config.toml
n_layer = 9
d_model = 448
n_head = 7
n_kv_head = 1
head_dim = 64
d_mlp = 1792
vocab_size = 16384
activation = "swiglu"
norm = "rmsnorm"
norm_place = "post"
norm_eps = 1e-05
positions = "rope"
rope_base = 1020.0
rope_fraction = 0.5
qk_norm = true
attn_scale = 0.212
bias = "none"
tie_embeddings = true
parallel_block = false
extras = ["capped logits"]
init = "uniform"
init_std_qkv = 0.0367
init_std_o = 0.0
init_std_up = 0.0367
init_std_down = 0.0
optimizer = "muon_variant"
lr = 0.00299
lr_mult_down = 1.5
beta1 = 0.93
lr_head = 0.0152
grad_clip = 0.5
warmup_steps = 200
schedule = "wsd"
decay_fraction = 0.687
decay_shape = "sqrt"
final_lr_fraction = 0.0
batch_tokens = 131072
seq_len = 1024
doc_mask = true
train_tokens = 547800000
steps = 4180
dataset = "wikipedia_en"
Each number is 128 + 32 x the weight over the matrix's rms, rounded and kept within 0 to 255. Layers, rows and columns count from 0. Numbers have three digits each.

# layer 2 attention query, 448x448, rms 0.0166, rows 42-48,106-112,170-176,234-240,298-304,361-368,425-432, columns 0-111
100106087108143144125116157140140060131119169136185139049156180086152102115108109176174110165177106103090096027147135049108093150141147110155161132140096101137140106108142133212149158106147129103186164125119052113159128150076187150101117094150163112130068082066182122085146132121179151174102136142124084080148160162177099114174186113084
084166121145078142080100115069106103060087177047116117086138102105106102144136082165188118118107152099051093108166115159094149102138145126132138131140095154098203101185156171104103123154154141124118146111098120147137159139089105177159084082147108109137021073157101131107098076095042174073096161112137110126123127131115129149146096136106
106131136127067183199105000219163159117111180171137119143169111064033089142123098082120129162100169070161210148115135141129104127232076106101106120124107139165089116198065101057093103117160101004176108176179168101129165148205035154067105091135076065157176118102129145181187135093127158117135059174102091164132146080216176098118131092045
131132147106118135178086158104143110110147214159098143108156139170194162109163078173124097101099090117094196096100145161138070137168156149150105167161128172076149130158192099096175146088150132101074149137135119152086127127103116076177119149083133152145133141010108138129172148135110142189179086112109128108150134159113101108122212092142
113104121133135081131154188093061156135115171127124080081133130120083117135141148119140190090157160147139109097114120136054135081170118084144078137118067168162120190144163161115136087094127073120152097131146100129106110138096162133131119128114209139101107139184146150108111166104138175154148096108129177068129136151149150158078065142107
155133126089116179088175205142200148145107139130095087168122158168147103093158137103079170146120058127160169166179149166068141160140049082112109123143115163150119189116086129140119113108159158127089073207119084131183085094114117126139111095091051145115205117108081189144196143077148128131109163152193109127125161079102122081094108110099
159072186125174186102089117060158150084131104159152079158109155160142165109152112078146002125132148180127054162094136088172144109111144161114136143107109136134082156126097091195143123120164068127101155155080095170151096139149122188179122167186073132105098107149110111089092128137115096089142136127114196169100135216098086149121112107108
129183072135084111137114091104147120145112109120159148127145143029116135078173063077154076130125086115176118179146106097119115133224142168165152160125208180081101108142065177137118124156139070121095132162118149122116125167099151095223125127154126072142135092111124060140133088139110070109133176150085094189098155130139150062123152078161
169068157133154135065105159118118175104162164175092140100121134112126166063223111107154132082179115149182068163102107125155103110115119072160158168117111113159110106142146147160119148117124110213098158139103145146137192078061150144118154111082081140100170096149183115141113136156137177100132108189138162110136133135112182125134137071169
110153084086112103101127086128095113099126105211149087128100109077088093110104128150126181174139163089089157129141149107125176158140115104138108099133083135141072180107163088144139092106128121117130146163155075135179101096164073134069129134114101120115077150214141125146125100109196145127132077085098132154097113121146082133079201151000
147146188098095145077108111143141139123152076149123195139091177170139112103078150113134145142144126138127102142140180118157126151092117175196216129165092130120140116118129103150106147130100120255185182172134137106085139104114147160153145107104172135153124128091098154160115105169100169140148108176093142065195138104124142160162060094075
156085146146122144153119182083127109160080169108131137153114133129061182113110146128132149150153169119175154173107090113102182161157173149173096147107155109131133126163127136228127143118109111112150070111079172161131180164074179122149111158091117108025078096108153161039120130107114046139147101131091141168214163071084144109171120175123
180152096115028108163126163152118152072046151157116139117100106132163182151171138115119180110097151043179147159163112156130139087111123156128166144083111119129096136138127142067163118148106080101159100092156089143114084113111132116167126161180037090180174099126187150161158165138145153166176130143137097128095164125124115047163125203154
174132218183142095069108137127199153140133134116066099084125153113150111097114147131084107119119053129134129096056140160095148112092126149142104084140183141087127144121181144179129126125131099164149154108121186132105137121118138174159069095110128153136095100180079111037144129137148176107183166112099148102116135171165110214141103094172
135150080169183093109153065102128097189148171143062126102115115109106121126126122118153140088195091127117150106140151127126101113076155123150141148153133159181141127085161087120097163171100115149099108116137113086053132125098104138184111135177068063155058099165143137162139156135102134105081108145130159128203156046104216164094121121127
089137179114197117084099151134135137132125118126110104097100074092132106153152126098094175104182159128145155133180108140136121102108145155105111109151064091115210088109153110092111124105122178145156108178108137090057078145060108143102111107124113158109118086129134126092119129164063137128094143119113139147124162143145121150120147146118
080120119137092156104116151149103134184070129150190121154136167106096114159173119123065134153069119116139113112152183082149136077135078124095146108137124125190074132132098127111119149136119166130140122144120113167205075153146161173120167102127066142107113206091098141106121125082139146058130103144096139147149139104217099106151133094155
138140151128139093085076154135128113126173097164109119179137086135202158133102113173146121146062155147143135138159059106152120121076133124090131141092180067076125060057112118042140128107144099085116116105128160144136109101099107151166156104116194121135146126125197120081125161153122121146079132092145144116102071106096169128175109095130
089111159123122136118069165152126127172209169095109077127076079148118171116154075136073155153175130088132121128117129124154164114159116161105098136129091157187139182106087116148117178100149123131145085098089130065138169149088128146145130152143157127068130114177102105077121125144136117148133106112071164144080131095132124119130132134119
139080184094108127116161104103124152146091112131118119145095161177197119133158091177123153153183121088156152122136094082139125098132157111159114174078117139121112081115180151119159111138051054113135115092083103155178130118063106103069114177128091065126157071122088099138145087167166127139113164158077139064115100131179193096092148174123
080132133122099080136096126114162151106114134144095092102124122104054123135093145114112106116078134135099089105137129088106181130117095127127120134125157088161103113085150139116146157099147159120162110067135094100115169096151056139167090104171169145137128094141138164139131099149082152116111129045135150171110113146188145156084138114098
120102141129156136106114159139093161164143091144118123115172093168128103092114151157127126138111148107150164193178131067121118158114070126147125124133106151141170173110160075138146189097128156106133153140165130149093161150144125162133214165158158133135128113148099116108152178125075142120097165080063153181112144089163177051109188127127
163163126175131167097134073118111105107194123120068075131131075103172112140086136143116151131162161133158155101156092051108165144102157128153111121100111156111130100096120123119136151056168141082091074083089114140120143099127144164136151138130167165149130148043148096113096104155148137152139106150134149149146107181083126127164141127121
120118124090091124176131120200153178154108097111140163141110111100173051160157124099145137139155121112117081199133108150204104120145101142094124128129081156168071106116146154194163149151120145115108116135129129138140137099123041145137095151136063135116146106083163141127166138093145156131181119149099181139123157098150128152103145092197
159091152115126135101088070086115125090139154138117155119167093136125158181096130151064129143201120143132139205133090068105114118108152138122143148166106080109189069131133150086160158136092115134127143129131089152106147118136156166247161122138162129107164135157156123110068104158099174133130095086145118100110167146185141107162133177083
158117174115096138119096111146149077072176151125110123142101061129106085108111105185143159120128182143108135145132087130133114172103142119098152131074148127129152128157128184143108142133124087155206171128136139182092175099042084162068198109109186155132071132143155099138174139156136091090123145103149135158146138124129096080103082173164
118125151160079086130072104128182131154149143153089136142157109155138160170107127112171176152131095164085146111156134115073149158122102132093166172152106131163119138134126159047119124107122157084081110095125142140107084062077138126101149170162143137111159081087130176107201159158142129119175061185043119111119116116199111095120123143134
096137207138113155130112085145101143140122057159166166122161164147123179113123116087116069173128142097102137164088135176123100183074166125153150130143147099127146066120166089196144131090143134110144169091091106172109099103168111094110145112076092103166126094221075164117113174094177178157100157107135135125111147119148102148113069143183
087116069112152095134220143166188160125074150180139139110052135098130116105163115096177129106157182139104179088119181134049084131115116134137057110121123092085057159077172140156118138132110122172169129146115137153174188182167166113169090097059154134068162108170059159192120130058115133096112137061126138043044116134156143158110187180120
127159089140165100133110111123129035179215158056089186109168139126118103130161145192173119104176142145010096129038152118168068123144161162102142171143160066127134108196195098188132190127145145174115136129090034175090122154088121151049122084145147122102144139138122054096099155179110091143170101148155157149120096142073077075142125160203
141117118109057127135238161161140209163103090084120168061132176104154104100072127065083108173126095084144227130216193153115151153121119202148091093143157067152123125070151146145155085150156191128193082116162140095148173064157110080056123106098117068135092128193118204152153158096115156146059139069102128080120221097147090144096140105118
169187187106152065067059089098070104090126130192104092140138093104102077077116094128182129120150148122150151102174134122117197170147192178084151152144159103030104096169153071078172129143198188140132123115078129130155146181097130111153127186154086075153150128160162096096083134138128220144119157157060139121151103119210086178150108086178
097049149156098185106170067107055191147150118178156057121167202144178156104138095013125147125115134149196135213149147104121153118175185141141131168128114170079163190151076105112124125118110131140148061171182174169094087129148091156153155036100172130101171143167153153080070132106172148100162145118095123087177158087116116118093147109063
138147165153102088122172137179169092162083118182138129115075075152121114112098107157169162149164055137178080213100110115218117082151115084042160107138198096163118135164124139089154113150161089097094143108163113067098120099145174169142156172127153186082107158113130112160126127054151135132142089055136112089185076113167116067124087135235
134160144145164126130153185172157147115166216118153101175150049183108162107155167148110126127212081141050121188153112139165110134141144136106126101178104194168143097116124065170108114126108095091168094123137158109167094072125130095091091112197178089154129174132155087187128118136133117154155138164169137165141116092161110099110147093161
091203085098125118165119143095127108124125051089092122090106170177167139113066148163117117086128132063171071058113166168123099158093095119157133115144080079140118115073142052123144140155179085096172113153172141146113100137137083077070124125125122085160144125108132111100172120175182063136178120105075165159112118149108192067090148099148
116145153133133155145146173087125094129081129168146117108126125132114177107147125155062168098116123149110136131148055138134090189157127136114114102162147129152043096080168084182108164107133123131111170100130157152153090144136071171150079144159202125078075121130147110122085204077172153121068152114096162043121125167157059047140147170198
082159188115159131161113161106172088112156096121110081130146091037090164095140159135163139131151155037209063140102109124128148121119149114103106162101052115119077153092112134113070137114110122125137180097068090077131179083074186148152138079125145146161111144144184103125170072199141138153117188136192149109170089146147155161149116124081
162093111131074149126183110194085094172137134154084118186087116164095110139124134107079111152166144126146165157116107106124134088111114134161142073175073138147165151144099098142146116078180151133120123163133192136147103120155099055128101136118123162069184112164111133136185155079120130122235121133123161114138090068099079145122072121082
155156110164144170149043084110124095117199106112150097061153147122140125185096048090128079180128116128137168125081149147108135129121153115124144104109131182089122088133149099126105153141154124144109147124133117120065119151136126172090118123110116121188156174104153105142098117091162156141120172105097130128202149158123084156192159107092
138123141098169136188113140120140086123148127107102138169147067123054103099137109102180088141096133123049078177166162113145114100105093098118113145051096117201124072183176119155059080115124143072151084216149136101132065101149068111136070146069155131078137163134160142171158129067141076144109127097075155124089112085138150118124058104162
087168152126150132167099155146180087094162158106148143113116165120168136105083097091155090141083132123086152114143112118108118151174163114068088120118174124151118134156157099121144108164081202139117139120096128113148098098130163132171117134133170125105162125134085161123120152134112180171122115158073104115089112137119143139072126148130
159064100135072167162107146129098167155065139138162104123165104110119164170082176085106167095126187178113178157112088101088111125117137106112118123102127172106142182162113193116109135137119135141120120115107097117083090114133180122169148118095098102154072195146160151131129123109128165119161109130115078158118091146111142078136138150124
130115128098087131196132139162077151148157172110059102138105090146092135173115143128195149132209161065166049188141124122130138031130117095120142148130161174174131086145121139174124136138155104187124086125128190151099156153119155106128183094040062092098139094121128122066041124130103107178082161175108175180097136183150130107110090099059
110177131095097140115123165138107152195132093156125124117141127163215102121155199153059151127126143115136105104181063114133129141066092085117181080102161105126124172101137140233139206189204197171113107097148084104142116147154125117135109104183150143074102092062131137169145129134068098143127195095149140159132147114232058054066120157102
108190177166116124070177177081184083074193113102134073141093096187094204126110146090135130184128176110144041147121066103162093171087094126134089111147133152125072085156134065136150168135200148127117121111078109111104099082134184155230113156172191196183079124166124105133084106195131197101156122156136089105132054142108118108094123100152
119089103105092184195115106165058158174126156118066090139079151070136079115100137102172174128100126146092175127153136094103131086087145165083179104188169135093171173086085106132141177124112156122136156128161125188107255104123070116082158054128017097142141165116194113178174108160188049119192108114138133171106185076080100136089146077174
160189148103171197155121082111096141114162146099076165111137147088097130133157145142127138117097161134186085107127139042115098110111149167116117163092121079149159068199173198110184116191157125186136102172089120068133155135155092117125069110042144113130092040113121095106088099163194132155101123149116111101149136167142093107106188138183
121139034195069193215119148190185138099063166155164102134146135155049120095090137129121158077070045159149098122182130098119161118119084146176115114107054139097125148163166094109187099149122116075128161166172132155115090083124075082130089078141226060124131107164167115141137172015132111114119161049159137125071177068188141149069073130172
120105160150080093111090101154107205097171114137145132166157164087176119175079132109149157107126151100056128165157102091097152158110072154137135089169133176194097152118066161085136157132101104080160102145138144140151087129122125097180129142134129068087129127132136126145159151066096158171102159177101104164148127089157141100099098143137
116127167150125037107051098114157099102120096188123117065114192134090172068138111117096086152135104184213144135066088108188135105191145137169112120121100146078105101074090092162169074069099129184115129186127104131109160183145052183127189165069103137121170105133115103137159101130092088112088131185115096089126135134043129124138061122137
# layer 2 attention key, 64x448, rms 0.0158, rows 41-47, columns 0-111
162090135129161166146137130101126113151037127131133148136101161086125118129120164093143114125099114145145073066122115126099107074139160127117113190123087123113106082132128110126121156167135085136118175135125095163133120122128140132144109143184106092104058106113110144132153110081124133128184075115155099044168177126130163153125060128098
095091145100066126137084101119140095141138050123143172091109107153179117136093144184136207144140182133164108124087119150151123100142151118131138066154124121059103141120114172118128099161069124099121143102097145171147110167133152139099102110061165229175182144130073138092117131150129058146127137130158147159122125160031057155086131138146
120132179104094095123180137118152172127116134189120195150132173133141080124120148073071151135093113141144128125168150080100128107200155122099087131133217140095107112132073127156105096079154062092147121137098141084119028095121138158130148140160177112109173185096126119159138137147155197107160126099119119106157171108152161128144106128129
139175105124142164119120150138104178092162140148167141171129075102116127101118114136096136113125138144135157126160158167091103118153157141109096120144133163116130137098110099130120101177144141085125150152064164086089164145099089139103099121109214077166143181176045136135115086159156173129132157158154150103111187192109130103086096121167
134115110139149110166159113113082098096121112099176173106131096092112121138121127140091143161086177148106122108157184152176105142098084160145082150122102154157141128116079136123118144131110118191105089156131144142074158182173184078072122112157050132099158086111095049117106126141128137139093128109097164143072146165168074077124125110149
156129129152101105125157131180176115105081157158101102101160200134134093113084149164144096106120170156158158074131166184157125100139106097159160109130131130091088088127141119116145129187068121124100177115111119127154071085112150129105094137208058134182152101124088103152102103147169143120143106094113078122071105094180110064152175126096
103121087106157117123131171154097093139112114156151157120108142041074136061072141151158081083071119166138125152095123182140085128177120137116091143156105081146179128146141100157154078181178080071120119147151103078126094157189149115104131072106115171160144115118089118120089141162135153148159113074182175136152139148119068137168116155132